From a checkpoint of a small transformer trained on Wikipedia.
Size: 9 heads of 64, vocabulary 32600.
Architecture: LayerNorm before each block, learned positions, no biases in attention or MLP, tied embeddings.
Each number is 500 + 40 x the weight over its row's rms, rounded and kept within 0 to 999. Layers, rows and columns count from 0. Numbers have three digits each. The size before them is the row's rms in percent of the matrix's.

# layer 4 MLP up, 2304x576, rms 0.0692, rows 2066-2210, columns 384-479
107:519503518503503500484556539474533508417471449509452516538422509480519505516474529548509508505499494520474474490426457510543393560418533444505575512431493467543468523508524503555501588542442521500564536462410496496516454515490453554531509497489423511537471551495558504536462532473523538489
119:434491482524573479484490495446504501488468518594554524421480532483474522544504513443416477523463557537546476483378592462461515490559512553549475497461424499453473540557477484531476525579489478420510489534385570487490487439592479527553432553488450488557497460482497534447474500450474479463
088:481537444555475532467468492414545422494511593503488529574522468458455477454520487487481489482483534503473560517474457477471440509491526501500510452521497483503497542581536551517502502521518521457542514421465453509506511513542524494479515477524451461534472548533453436549491526459514419486
094:520480520514453473485404508519494550509546564511475481464520439503525503528456537400563513529492506507514466409443521465494522471501431519485448505530499455510483488490425475468437414458479455513430552434551501481425499507495470468521509492572570486490440497504533443451495519485539512489
108:511498509582466530484496470471486483469470549493482507524479520510536501525498519545565481548523510503562528521515418491511482454499472501534533552549582470473505511475547497560479514502499496466490463503465377466483465459567504475533536490445511484505482460563465409420530398500509558488
092:474486541508578503439529456473503477517524522535505459587522497527474528544543540480469558559364539489606475442521487569528529498519432478530466526556512505511496534522462507449506554526508528505551570545457472593461573524503504473600527506508492511529465622567576486440537528480519451506
105:535467547492474420573495530492558537512460522465512533519433482493458520503548528467547518431590460529438501585479480515471528471473535483557479443523424488544460581468537491460457516477442468459567464510522533541505468486478563520498526506432574535420453477543559423464537510463492479512
099:475465492517519535520551471476563516545511402502506458441527493477483472506553540407525524515491417492529458515505430417555423451383519527611525505510567512476509531470470473543476453515455553453424449549488583621447476513532461506517456466495508478499495500546491502465459500452503505496
083:459456511502464436627457495548462488495468548536548574425503507516528490558561472498520527468497492512532511544472503520485512443521497503532558503544456506462529461564457610485558521512546478527591499510457529487520460533548512545474527495506479462529498527500435511542460518494465573500
094:484566498493548458509505471459528498511586387464464492500539477460498414470459477571538480542498518539556524521484473497475555499438510571494500453566575499501517491529500505570512472569590443495499420506568518498507446512456591474543479564405453463501519522498515506534477469526538514520
100:509498453461473582471427506472503559464425502528404466506525500417569484523456454497502519479483444503449427491509482484560458411543495525526493528519489504486479463496492538545572461452478544493513441414537468552418487535539456414610499499445454440472496531565564478488466443478469573570
100:520480514542497544531470476583534451451509608515502528462510423490492457534550489520424575541437426441393464509540450422467552465563488433470510458531585463526501502492529508461500465519537446493543478403482487454486505487506571504490388486444495579499475465565523522525477474552530531446
105:443510453576561513459462504511520479449541387505520464493514433466529449461524430522504520537486545506490456493561522454483537485466436469482515502460496542430522495510471514504490504450469478503480545477461507516508509454464512498481506531494491455481492514500472556489491444552456504462
100:440422485489513503542439526486497457493584582509551499476536510466467459443525455544536565498533490447497482564527478456491509488465456475510495467549487522487542464523520440455443509520540417531501485449529449475507515509580470524480492552511505488513497458519446562485496590477473442519
104:454512435416482439482541395523455513472558513508511527413551440446518498511534485532464539475462482473496476445501495498454458491494422517514547499477483548544473481461492522468525483534516510546490546568469460474577519444510508518554479522504494503556424519532519501516512409509494520474
091:410502495514520518511517518460427535487514507528552497507515505468499460512534439484471497537519472461470544476502477525490436478442465516512490549482476510552539476471494488484514475531515505479513479526464468561516392497528495438482483531530461520529499540587516445472529507517535462529
114:454529487615481476516488548507472505558509502498513503491435502508492501466456527579511627475526496509456464467438453482583491482508514520500477503475517460462544535522425512527562477514558506504530499449487562489547478518507479536475584487458498505485466561508572498469464469492514495505
107:483535497496491553566515539442422444498524486490423481527527485623516479538531451480386537512523546482431580447481482454441490537487549506516554559466547512478493469475509529485457448524518567485495453485438529572498507505503509465490484508462544490460564512503500545456579534474509493521
095:501449498483518525505504491488502463487465453489474485481479512493473497563514426522499540573529558479526472455538547509509470479419450482544608372505523521525458532465535439510478483487506536510455498517586530570432467476495512480529520530483497454520494474570473525439516413475520514542
100:527507589494451465446462490564535452491530464470483502589547529517553492497458501524470397492537519493470429525501536444506490479570463502463553522515520451478506515448495542515568546550520402502556434415536431567454564496550435470525479505476506485417582521463498491421566495495552459526
098:577526507514493537523446450471497511475461526517462495496521510488596587512423499490453456541472504476520538471504485543454486557518477542504463540513486513514549440499447559526494528459563492494537440484535470528502477481488512489533513545498539487506488429540481544490502472488479469510
101:519482432623562435557471528549576555488565523483442476530449544444497563528485514574513513486515588528483512480498490475440516531506450410466499453541545403496472559514483490536476476452473468498506495500470500457505434612509414520552457490520429450474525481554504481568479455530509564451
098:539528522503504543442450540500526530503534436623465449523499481415532484429468515495500522490517539498553499531396493492507496553481414495470544457554518484528509525480461489504587508466537459478550511500610516441545534516512522543465450464438487584452480568477523502577492446527487517482
095:490515521542532476507418628524527519539500460441543521545490492474447469489523491439483553481515423563524520527523507512544530497514419484406493520490442457516497500509449504468450506523506504449576515484400485551509519456509520489533573438542460515477493453484534475466484516518441523491
105:566538480456500509491467483557490560530527526509485484509528441489464583496508445553521442535482514429483457574552485487549497396504485477504515552497520440529446497486489531451547538527501488494496527465514415477495430542472587528576429531400549498557523519518520426407430478549457446550
099:509449439444564439509477427532513501477482487482472563479528480418487480516530536484465488506446544548489524522511477495588502543484471512517536508502547484500482492564508470537489478522457538528495545457491538542453529511516515518483542495517488491498482451468437555475521481548487509540
100:469472524520437448516516551490483569516455490581545516605478440462564491433509444493586506499517515544503488560450457487448451455472473521468500501537499479558536474512518501478520452539456608510512471439467436537496593549477530513574463488446555552496517511522441545531503485442479565413
102:544473529501482476520588467532514504511488484554572488515515456566601514535479514514519491473487605486521495530504520572463502533508453525507495530475442470442492459475568471495529497477535490530529506518517570501507427418416494464489529554455502422395453493491500501504500479535494497442
098:504491481524495486543514533497539525498471473464539509481466464524476504518528518450498433540514451425411456457486528482529530445468512528476479476496512521465465490491490492471506497474482497619532422496525506530420430556453486415551497498491445507522535493538570562487546509548422469473
106:499506493505469479484512466486534556544521550453487479504496510491517504487511492505463465467513446457455449481477484485559520451467541454560518468488568486499482478477515517557521554493532510509512469447508472577573459464610517491534553490520492482459512538489524436466394462483570519514
106:565494500519508518545479518507466460534519445475440552541485486472534529506500532480444428444525476456514469494531503433480454514507484472529474497468542556473506579487518520507615534430419523488506525449506443529491485474512475496594489528546477543451466480448500524541558530521505520512
098:441480497481550487469479434625534494536469460542478505516390443529553505532475484536538505519389502504490539518468505559438505509492512511456488485500465368496569538552440510504458534508660435508485476523571472458486496479524503461498443482404529537500450541503516495523426496490509534468
117:523459525456511490461517496462492506524531549528533452553484474484495417509481477580415458525503467590447488469469490430496454469485505418453523533505512496546514466461494624476529491576447494485463533469534450452505462523539481504570491544503466491489472513568502474514513406408502437401
119:523512585496572531472470535533507537450471550561499553544496475497489581548504517462481521527516469470463477500478536399571465480503452526498550518512513495511490460477465561529533412521484529539499484488524437470462490481489468477584491531466516498516455464446517432488496431479464479451
092:571498524464469492588502535482430443501522477515515472531381515517468442390553500454479464482505528464539574513523566509506494491514458568560477476542497540550520562488435457481457543476525484469453468482481505448480526507557497504498533421489541494471515468454472504475494469503504459521
106:517553556445461475521447539487532521461537491500493534478479524538572574480527460497482522537533536451471477527453488473483472437523532504516443522495483501441570430477427486503491487482478533428530511520490527496550525475444412403504555490532517509547486477551452478446471409545491496582
096:507530492516522501492480456439552554493512494477454513430497506513514464490455511539549483517466515515580530561531477492509498549471506560532533480459469548526466565478450478536520504440474492500466517445490487446525513456542549489487478572475508531501495540564527488527514444464438451508
099:492592565541518564452591399524573504512569529552510542469399492517522504479456494558588409465548469491523479585463470481519503543575492472567475509527484512534430487393491465482477473432452515493498550514523503459527513498484436478532539470495490491485482562509457509544469522524507537519
101:542527500532497555482514460495550550414567544498501456473417500497509501532492490493537486515484539418473475494530494418498506454612527493583443606486546480496481533470466488518509478496510523466546558488453504522523501453444503447471491504518522461513431506578521448450407549472524454471
089:414486498485500476501480507482495525483499448497463495552401530475524505522505505478493517494520547480464466475483533516408439489492513461380546488504514494446494557511543530538466457500528507432516526532569568491465479458489466498487533495476480477527505475501535500429523530527455442542
095:545504509494581514434509492490508445509506522525449485477527515555458463525497532507561545488502556452503484518531418462452491489500510485526498549483516480478618478485427505452468489410528510481505465465489458523529560458525477478483506548530573460462461512592456568514482488457468594514
111:538479567533490508545503472552462521475392453521460557478527505492465478498499484486502488474465522482454470503558494566494478466496561490493535534472437485464526484480501441532532461451523533499474503496489488510537486526544527481510547545470413504498443523572516520551454454524470505483
090:489430510551472488513568537542471508533516567581487471555554479463500539419548473457510473555401519492497444438525523569464465470503498441436468483481461524470458543441529499551511404541497392513485548460462514435467494528491485480484489450453506542471494477568482463448479500454491436461
098:453509469450482510488473518468534437514482500521556524528470460491537460514512460521531542454508474497457523552545506647453427510530446572622512502504438444572506503474491533499527475562447500570494508510597522568486423568589519502555499453484519546496527513500510540392484369471553523533
094:523505484417543518437555520536455450570515471445563497422504513534516539471516520536441562458490422520459439392469463555445444453481464474451541499499528510515415566493439409494507502515535455508521551487560531528486501555445521529547452467528473430438544503500507464512478527430543469491
110:564547504567469488482511500480451431490454555401499486464427529511475443490456505562499459502549511519470492537408558465433560539498443511505452473505499581506478530522464510474496473512468524519438453436451485501446557528493475460543497498472475458550471428522535525368527464456470508522
101:465536564499600492536527527521508486439544493490520587464483522465443503488567513515453417421413468554518508517569462529486465492487486537544514495447507499517498482519527481484489450511504504478448505500582489475490424489512561492501490466524499562456498506510513477512485589545565520533
096:506474528521502489477546488403585481454546566456564555521525493408551487482457466487470461486461519497539486511495509439492474500496443556481487572476492464473459489468509525465516483450497498508470508561494494505476553557476541432527560447494456479607619558542462510476504481505585450472
093:451492457499476491495476479605526494496537499471509497533458561506514537501458513519518511560502534474469519426513477574466498486561517567564430565514447482495434486579461453497555560527536516517549513490512523456536497495473562468511504479438538417506486561529421538449496546460561538520
100:471489536455542471462492531485476478585551479522523526487493522575581490483499532587504513546465536494468497554531480539476523532536459533504464480547546447473484461583402575496501551567452491510511531436468476498454473465506499452509510578490480538554445475436478477478521471540522563470
094:491548528475449475576430514482565478407521499447491492551467542531531465503536526553540451514443455562404485549492420447486515550503462484462511497498482523459485460461524546498506444536491503507491499496400432527564392518460464461516447519468457501473451565524528481556475567468509508507
100:458502516538494491504420440505550455477529475529509495494582468534487575451528542484543482497524557511468556591513484538386512533542581505497526466519536518491546516566511473470485459473556546480517515533475529479522517517488515472524527598550492489440482487527481520554536527485508560480
102:542522463478554455512458468546516481471486475523533455512532467560516504488451496464468570499494504439484483407496481454532484484481532480610510451445487519492422510557538489561536445497493573494466555510553470569551494537514543521491457440480555483426416505466617492463497549490548532574
090:420546485478514617525457536544518612489550523485540515585524557462476519562506551460494494499527500540488535493500530487556464587526488458502490506468456445513526402465469536469473528528523512463542550446460447456494448517504512517481463452428420444570456514539455508544484551517561520487
099:467475502494414456474517567529532503454433567486502487506495502487527535504520384501549503424471400565608520479455460486532458448498559491494555483445490457506467511489510514449537529513572452444506499499514513469525546460513490547499489539550476527530469473544503474481501500504522509485
094:506479520491465514520489538552442559472417554494570568481471460564486508521388410500487536501503463504503431492403463478500504526396531548522522464414529541472512532567478455514501526437482510508487537428581513506467509516644499429556507510441486504536522534496534507431495534507512505454
116:484526568416516516523558492468487467605497418497446514448485539516503476523472570553619388506488566473610534544487516448556470510454512502507507528538511457450547492531494468547433543488536449518486523437544482543511486619532512516521606543546532488521522485559504539530376481524502479529
102:493441536523465515516453497560557524492517520522490506466449476490517461521400500534516468519450437487567467404470445525481424513434501496443468523564454537529630507483457514528480528517511553488430548494539478472486413470510532501603523463488461495508567561499570584464493567377486542530
106:502502413487546518503546511585480537507493495464499495447541475518497479491495498543524488484519528545488532454501538530491596394499502469510489521491534541432477535553501558508496485455508482541521526501497456426467493535518532489505528444476457471505529582486518503517486443521527467478
093:488490455550464541500474492493589587576492421503440398446515509445477537434537473558440504513549510471475472535460539521512517529466501511498539521501583562464493385502508480489517524455541441484469479455523482474566594456488462502505522488446502492472496522519571535440433448445558462397
099:540498541546452432521550577491504521514500500454424506523527500488389459449440529589485517549452532472533510471499512418568481521484498481505538544449494509483509516471481487512517485446397528537537474532565531410483498510548506422509612436509516541491514519472568469472516487434487453479
100:528528485449448502523538514555551534543487507527454521539487566538527592502530501580503440502435560528535479492514457492583494428522464513387463464437487510554517416497523436514518517459424558498506489483477525440516491481550537454450555508503514465386529418542547488564508520462446477531
098:499499466591519533511492436428474484490518439587484527503504541537443541486436528502484493482463472497537497497539525449465528497482448553521419500483478473473473501448505448485473542423527494507465518482513572508515441534464508504481476432516520472460503426476462467479475519497510499458
097:593440489527450479582565536507525489500550478512525521534452480487535523453411438584486530512472458453574452525488517588500512478419546520527451526528501473527517521495510489458515508508556564543495511527521510492448418544484502496469548470444478513565515475520459499519523471550509438478
094:504517503461499521365451503546509484490519577405473508463466516510521529528522523513479445500499467395536527490457527415500438445479523515397499541494483531505520531554467601534586469467508542518509504542469505546468488550450426511433562534498463552496482558450538542543452495456522514517
099:460526514557489416516507433559544480457484505545530469459592509500562528469482506461439493491494556426507498500511434527512554564558553473525545481526542514416517582514418505494477487524531562493486518601501540483434630494500516467517511508462499502507538478490523500542493506526576508498
092:451474477564532526488533446456451451507403447526545444475514492533493571537499484555445444518517477497452526529519546529430490448539463600474505468546525493493590463581468540484550500471518501577484551439514604552507464522566478493547432497471481523522499458463469531507587625418566549529
096:487491492538490599534454499445501511510521456514545410524489498434492460462524443477506471549500503527502520494502523459447440526538440462461456557466441531482408469586522505446501457487526483478539507507511513498530481424498505470514507517490536511466532483504429531440531521467530474523
099:560426487462527521543557516562573493423526489511473502458520583464578490491420511462513503442546527529472586477569485532533483561567501519548471513465580456497524513479505490501513506389461544481441495494540489510470443448479564417492457469556519516591547567487452458470537496510506441501
099:503475462467497553502465456543532560550514401546496533582451526532451459474575492490466511486571522530470468523491537516482479585482506591404514509478538479492493460484510475508481490430500415479550501429532522478494505482535590540445496532527463531501423504540426467495523502511531466520
106:462493569522504494446531440512566458470453489448532442503504441487456476512539440481404499452499451448482511440528483513489519558492557524470513465491505463537512548510511478444440510436527479500538553407462498504503519563463479544417528463529464538568551511518456503463527494485513529525
096:529459498572492451508526462531539450459506528535521587543502516473500555444501471559389451489419541416521536453412561519474514457498428513548513509553449448487501469573538468481482389522502530453492451465457471495471404468612507519529524481471468504493522522519467489521541529530410457452
092:532460519462583550525498556459510483498582554543462526452494525486460529463479501586473458547492511449527483530519466504519461408487450538472531494530522508489529470503525492465425487537483509474519509559505496553536466490559513511535483453360480506486439488432415525424473550509480480523
097:515548476518512519564550468503474534456510510541549487419515506524544537471466385524493491458517511508541491519447494581494528500478439443530435481500406414512534490531497443511510468460512502485527529458594522478522481488533527503493495484498557522443553446567524412498530434489481488451
097:492538485437514481452540551499493520535481494519551507459432489469582522490455467541552434605452455497480537495532472479442457493520459469574488532486534463440491525456483545494468521552551495536547504582537402463478529461582483501517471568476487499507511442546535512412481568410514527484
106:543457461519422467476532541502541474492543562507464511543519505449527500507485468540506471488483510505481529463546523454495493475425491566532515492468526524540509444497593472514422470486444516443494536457479515531513495508518446477560527474426452493537439468513550459475542526544465523524
096:426485496468522461535435520559526437489487491507492399494478546483532547472488557496427534483540502499544449455486505508540486513513453502478494478505520486514576478421520500516564499474543505495451521537507531476464520506485517451502572554418518505438550544531488560517414474464491504551
096:536446465443440534516458512514409515488435466557487489524495516508493469561468454521451529553554528592490485499550511443486408525517447525606529488496508572479475556519517558493567482506455508519606508489456510460507476477458420515475457446454492453441521510546543507473522575512523427455
092:531523493538510557513495507545518585516482508533505456480512602455510571541487475502559454556551466430482515479452483454559504558576475527434499490499523508593458523558460420467502524487495484522485485551493521565590474429508481489467491464490493491497477449471513468519398489503492478519
105:433585498441513507501457404471539486527456528510481462496471439471484494498456541495518529534482537510545477547537471467497514444488502461539526496521454466467515544523492525509551471441450498525520423501490435557523540475559530519591463519475445466517447514508536373487518462539538513521
098:520543440467481471462512466413565543461525479523487475566454468462500597508504500447463524437439455473454507441498517423528470517413491564455465510505479521532545439477437482515511530466459527424472485419512495501462528507498477511465473524453559437449522521514489571467496431545469421510
094:516565478513464595519512457523558434435579493510415511535561513427538470519447500506576594606519475513473515576445511533453482524497487469554506536496499486600430568532503506460431462451528478503530523502470422572587573495577460523540460463503565511564493481536518482507531452517473490529
096:492471494483548478470491530457495542566449495545497466513469516518460496484522530545557428610495533439506411522498528572509509489516523496507521458490424483536550503552549515494512478529476614487488469542467526478570485435520445512540510513455474388514326416461498482526476478536518459444
101:432521470466481443446472492580506507512552451508520549510514434460452475521477492507588519524472535468532525455477524508467461475507530446540412509470504488460620507539507451498515511515581456490437425458488523470461490389484497497548485452505487480443471469501522533449546484491592502522
094:446545511503545515476542555494477472426514495504528521541490453523530484518533537460585502497490495513452501570452507434570505513537512523511507520519475482572447531475474477534514515499575454482516465505476553479518513427442439470438490479488542459474446424425476564432584473522480473496
093:535499532460531506544477533464520511453545520547565563538462540468510445569488578520493462514489410434543534489528482502474516479422504554532499443528520483514444522483481519539537494500541574462513475501509550576480441527490498534465517467543481519505478457551512510505550528475458575505
097:451477550512410536514549565569492509592495502487515516492526486523467498458443523506458476533484519552469503497487488483551511514525481486465491530463463520494481504498524540535477481435534520544436471418572559539478534581474500506482526476494434509464540485491429515418513459563513458515
095:498551543483510504489508552487510471534554545507505463600479429461463487560466471483524479527591527485530490519532580502478433551451621476432511562497518461497479596502544497502599512448502537501560503478561473513489506593483499504473461529534494525522500487570483467542472494526518426499
104:578475456525482535526497499529555566466520512570467494554544541514473566463472487491481483477508482495525538522476538541518462525476490482520539441491470520497514488453475586463487499440450479461561611448455503531558559525480480517510506486473498468549497541453504460528502503473498545441
098:488483466498557401544442524428545547480463548449517447467446485483532560466457497493509465482432543509498488462480581566529502549526564491471497443469489545482406547463534515599504456485394573468541483451452474443448471418506478530468460496448480434523521417438474515532450461559497426439
094:531497557489526423554500486461508538553501539504522539560437447474525490480443503529437551507519466485522613569363566487537509540492489511598557505507500495478498510421480576462422455528512469430521517553463585499508455489548461474558565509551513434543525561480484477443440466511513490453
089:533533493459576540502500524535439428584445483582551492388504420560538450482546503423498510492503533462476513500466455508496490491458483515420476517440437542546517576525425529504473591536475482543532473506507528538493595518551416482502458534533568472472509551408476523488520512498494493476
095:504494542471482546475494487422448467479531525448449518592413523539503531521525456454508575515419526458580421459508474548455521486506488511476506538498475496496451456465516468519491449492583471464498526565523440464535469436526562497509518440491508472470521453510512522439498483499488493509
100:475505521482477448441453540462528497463519511510530508544485455511575435514477549470542549414532442517482412519490547507546482526522505497525456465513477429510564456456456546472511478494505518488522580569540513492529469559530504506545512490484524520554507492549397498572561474501452422481
107:446546464526594499496491479615495512521473451518525488529493479454501557552463461483418485496576498537486493546508492472549504482436507532505532474565527481527489466520503495441552519543536407550476545512548472495483500506467515489529460491576547520528478568480516424403496522441516462578
098:550486504524523479535522485522474456538537529440480521435512470484529544489476541510524486533427542539503481542489484481492424525498537491389531350565486499524502472472538532459512452432543469422447464461453537501441507499551512493524571535520516533506515476444540564410512414479456472460
104:532487474498509513458491498470524471542516453448411479539430443500462492475553518502523486417535492477571517419412507495503495513511584567481499487535508492584530547536518542490461503480454457562525499466493524489502468485544535472529389524526519463453496427521498571434489484418506515556
087:503471461508475533539506524409521521557456475568515501546389494508441486530499520578514482569449513493540508512525545535528503477539550485500513487506544491458497461499557536552582505463533516507496467505459481494520502442490478520498539555524512498524505503416559513410545491516475480515
102:544443478454480574487443476455479537532536536539531463495514534469440504551524492542450502481494532517471521511531484491604568524584478548495524458495472503408466465516513509486505506518462477474487505518534437592533482528424453569513519541509566490490526535466568513552530522440484463535
100:510527545535485460539490503568491452435507461511433535457453588578544539457492461478476512457599532457497497494517489495551464533500476454519485509529545535482528581565518513449521572531507516579495512515527564473507524501479493493499530513512482493491526518561510466474487402470551518444
099:539501555476512524543521481456607457522485505538483464495444493554526495449518588469528479530476516460454469614465526507584533453561467512494521527513490484430495511527500427457582516473448543518543584539500521477563490479573486435501543503512549501473534469539538560440451516521634483553
105:436461585511513533434498503516511469523477575501479447500455544579510503475480454442495434445496483521451476520562475488499513535541409472513533502518467463565492530444486482539479560501516467471518488481484507515514559482508513482517477508488512526459456494472399465440517508529422574551
096:501523486483596443418510518477516505426534451452462513505530492544538563482484572461488518552552491454523557531538504601513438420480448453512503481448507522551460497521515447499492413507468450486496536518488458450511561490500487511489447624515504523532499472520503488508452465502493489587
099:513511513447495440526520508517456509509540531424610513502492517522430446530483518515566503464411564534488538529484540481576484490559511558481474496481510514548532505481535447511546514567465525340498476457434478470413475552464523510599522511541477570502449441521471521505529532447495575521
095:463596501551524549454446481483463578457511538488468463465565459447410416514468515510462526487537512490488496431514457573483450498453486508588511546510513548546528558500557472525581476561448525467562488568486465522518455511533535515527498541512484487510486465450507505537502445577447490442
097:572474506421545479523482509524444568493513546521483456513474468458542497482505482478486543487497424503523496491558564497466506546537458534533530511497478460525537545485528447563506582508426497496532469475430494508499490456513551517434454498516488475538488454474488482434471466520582542434
091:465509518484520429476528487479561536527528517542507522469530468400500475516464612462541474479544488463504491479495458500554473509487436489552478525493554419489520600486440530563576499511439488548513579505478508472548531487511521557576423509526558535515444494570502458533495546489465481478
090:535538479446565452479520557394439431574532480471483453392543614506413612436473486551471485522547432535499552431479506549523518491459466533468532506422539431474424476481541538517521568547495493498485490530417473519543548494583485536536505537470528507540555526526510462421548497474513489472
097:494471428380479484587595532460519568505454482532560525441461506536502481549506465470528545404537516512492540542483481435545477502492559526513489585525504486483501525537517496463553475534460526473567557490478477518350452518478471557467496465450564501494353518503485487529529560543468544440
090:498473496469475582554444488503524491512457492487532495516575419528462544504527412515443477491499494472443465506463466645495545495451495417468486517537438415504454511540516496443497447432495547549531493436551535511522559471540455512489540471440517502481494545565493532499538478472498545494
124:493470590476524466451483516536500465537467490544566474541536484414475499497532572458553537453495436513541548509483363539511501547463490507498536506518440457545456417524537508528474498477582498501569457582553453567419498497449521470439513479484506514524454510529525507475486476487507531527
122:496511530509506553465491497495505485457513531524458508499515549494441523460549437480517480446491505512490465475497469504418500550445489505486524444489500440547530464445479511540541557517493481506469514462505540528465507521484498493522449434498546496549530436546501440525501486518536505510
104:589518411497485520522468552463529451443521581513517496502497487440447614527495486574517488450407513473455490473515504478496513461522482520493503482449489518422474477529489492499504615532429513553500493440471493449515564540548522462452454504559463514470482456472491431454482523531444487561
097:477475490483546484464445481534541582484469483469573551482526453494515481545532529531466518552504521506466529511472544488555452547561441541522475423459450541412529504506469474546481549424539465478516494495441550499453534528529507501500497460501490472483513544514516498513532551510542448480
090:505528486533473469495480534517488408505439546491567463478554489556498562528503506508465526527514474494493495524489510531484574547492524532543479533510489504574516551451504579482462458421465510553524549536485523507515475474554528497502509483489413522453449522491450516472583472424509440563
110:449519571547534519505512501528453506476410428540508514496469559557597527505483527544518524544543512502482496515511485497482498425441463487535527514519519458491504503541428501508518577511469516453558499502461541496547458536483470477451541408505486465535487425488508529524480520505475514519
092:441484457398575479611513440478470469454487486455480498542498494421499488558505529531541410504472477507493521529519520473500508550511480477486505482501550484538493486404571445520509465494456516523541551527466505506467425570474534461448502553477468492565535554570484583482495459475551518479
092:482494470501554454496462482501515468516563441468525442472476477586480480487508444502451554433467448514472510503512493457535536463528529542497526504493506509547418537449625450476507543488469516543548481447458439445554511481498495524451460479498489570508521482589474446448527507498452502477
102:494508561428471438490546515505480459516487507509480484564498485476473544527493400564473453475492538546522526505498549588590530547621459450557467389497478489520548460464515533589554459409514541500519455428466472560506444557507525489569454487544462508551494535489495508523495467488539451526
100:481563498510468513481467477489486394443504496476487536456511466442529555477523483507545557434595515507525451529462494500538462461515436481499514489470416465484535490491535446411487492474474570501448501542520541487524501522509443482449436570552490414476519531494447487513483527464441516524
092:504536497458442508489529526514586463573495416547495498491459485505487514511502492480470482527519579460476502479532558514514516530551502527456528505506494456469504561539501546454456468518423462588464436531531476541413492506498496501508455489460529499503581410459471517454492495422562522467
093:556483452485467469527574423502453518441503521499453477537471516499589483522453492489525537488508487430523526511397415527564512532463461457520564520501505519562515520487554570498472534526524528490544456522468527518474485519550458495531539523511526493559504598476497497463471530475496520436
103:485448473506459515500472496495497505493550494428478536548460534385503482543437426601455496482504497510502392502505553452478552503591541465511489457482441494472455475442477483466467554443511521479508551450593539527490454469564516526609487475481581434497510523518463473497579534519510513446
100:570442440575480556524443494493509507511529525446440513562498544492549501471521429503509489483519623523498465466503545546448479496541445452458492532549481510570481446499467503477443535511467427551517426489470576487546555517518505465473541485538480560561527478580483451526524474459550486568
092:519484450488514424464482475535563543484459583482436484557533439421433551521521516545493428437441466508516498533456499469464567453463449553494524478511469518567500463501486500519504508455516461512494557462519591575539478504511497537523523476465517569575467568527527510484512475512523522510
112:559483494414426534497468501484482519491444514480424543484448570520575548530514462505506472484520465498490505534527432458545417508550494478466521473504455425481444443504489465378489513481462438451527552561494392464498494465474576535579450577431463548506519449543513492558460511450592443533
104:485501491497497460513574463514510443501558478516489569481498481506509534505495495524372508510541526500518485575574515517450484516524503447528464448535450447484514450502512546501483492527523479498534525541519469511481449448548483482568497464562455543502448479451509455467502557439415487456
102:536504492467502456530463466469434516460533507459487472487555537525501491550496535524486505452496410510540481548403455472504489490488442500610551419507479507508457554401413478504475466473505531469466489553528508507542496486405489557558538542523481453497524509502490528477568437479482454507
112:526521536487433519550461509553516492423460484486555412503521516559514509535463545575423527478495449564533544466501468559541535480516500478483477513501581515497561506454553482429521544461528489510515507508514472533506481477499492493534488519596528592553484516434476541408428464450500430512
091:522420517561508564474455568485479479463463540545508505481577519519481516439525527523497468544507448514549450520478437457521501465506501538518539526474409613517450469488547537513593508487456589525522488494483485501508539475492452508511494441464503471551539546507482553481427508465505484490
107:523457483493578468476505441437459575594524539449498568475491489497452531475554462462535600493448536469426541540499434494491465533471522529446508557576533528565440505555483514567477531506430497461490450474504561470493500450478499538571518493512542484506474501481453458495539530541514473566
096:534440517523544512504523511438457492568487561526509528499522490474526561388480523486539490400523520501502480501477485498487587526496477567470491520553525515491474513513510458445451488426532456468516544574470541537412577422528486551556490583469497514568506541636495493506523513479493527515
092:528517548506508412520534468485471533576455470424471526505500520447428443519535470520497415495530442487569498505521503533537518434436519502529522473422467489504498494476484459606480492456478463523519438545507496494537554567523418454486541563476500529509476507529450480527445496497456514540
097:519531544501540497516470421494526533555532488502490451530520457570505497532500479475503499523457440412463476467548452516464474493439469525499546502462501570533453550492490498478504576543446421426496565591562476568564513486549519503570484432455500562458492520523504490484491539461560480522
110:540491528499524484483475494459552508506521531566475490590435594468475530516512460457536538531428532513454584475514523530512452513526494545540494510524499444460478508494513486571499478451557573457529457541522432473555470514498510536471550510517556455537479512492576508584424514504520507501
100:491527500523485523502507478464505528525495568518569530464463488465510418480477482371497583498510530451457525568440473490497532519524497510537508500521496543460489458501445574484512486524471537468512445516503498529495427511497618500466497543533538487506497502496557458512464454531525565534
096:508503534475483510544510431507595528475556504428479470477478574466504467541505551406512465511508517583402511518570525498474527455594502447471542561557508446537507439505542450497474503436430439506556495502505445499536476540486451533478462603589520507484480490493494598430501409511496467482
078:530522529466495482501471542499553473544499477420509462516471451423534527478547498502513487447495509517536399460480545466438494408493489559482572503488456440448462629528491503458531470459452440490458479506416571491429541489480478445530525481490464468498476458487488525597524460430404510443
093:513535477482478553486514564425523506479506492493537466506531529513602531540515522562511520460491461446519548445469545486543545503490556482501524485483498504558433461504532494498479472468507510483506527575500484500486550498461589546485526479587533541524529497500446443525417483518487455459
101:488463413502547536470537518473524565471522503527542487496481545448528507547506554525556529479472392505471484419565452514482495526488562467467547492501515541463515471475462554496535530545586481502490516480500527508494418525497471394502475546489541519557510519509480475445573479520470492538
097:546514531473552496473444586508479484492487487541509524472457489481488509522567408494472489497436528515570559504532551480586511503513473439498472493463537475632469503498497439468601465573513483525572551605528481537500467466536501507475548519510466466501512543516502499444470533444456503501
096:487519548488556500490513503465584503481558463451572532464530516519493445478402455507507498428517494492540494461544487531563465444479409465479502481419468491478547543491527433439486542479440504546527460509478453537542475477468533474480455500505458498588469496533469471484471516545457524532
091:505481492541537459472439488488493551563431472483488436488467499417508453561472449533465485480445523535560467501446502522549495485417480519426449519495401428518462437502485479506503501494512510478497497509445489476485495510526487485504481533497500512484544523516517502546563565512557484496
095:535550414488518580495443553522499466501581530506461517543551463462510484430547464503552495538459541544498527532517518537573526522432477509520517473446467535480502486557489480510573546465538580466560501531575580488493483556507532507471492543501517571517426551486548536491453376606540488437
103:540518466633533505487471585573507552504473545434477627429472488520478500508511428481517493518466524492499518451548467488470563486552491503504523540507443516438459502467496447607525432446527499571534498491539503541504446526479520528526552463427524546463488445504475537537576500471420492470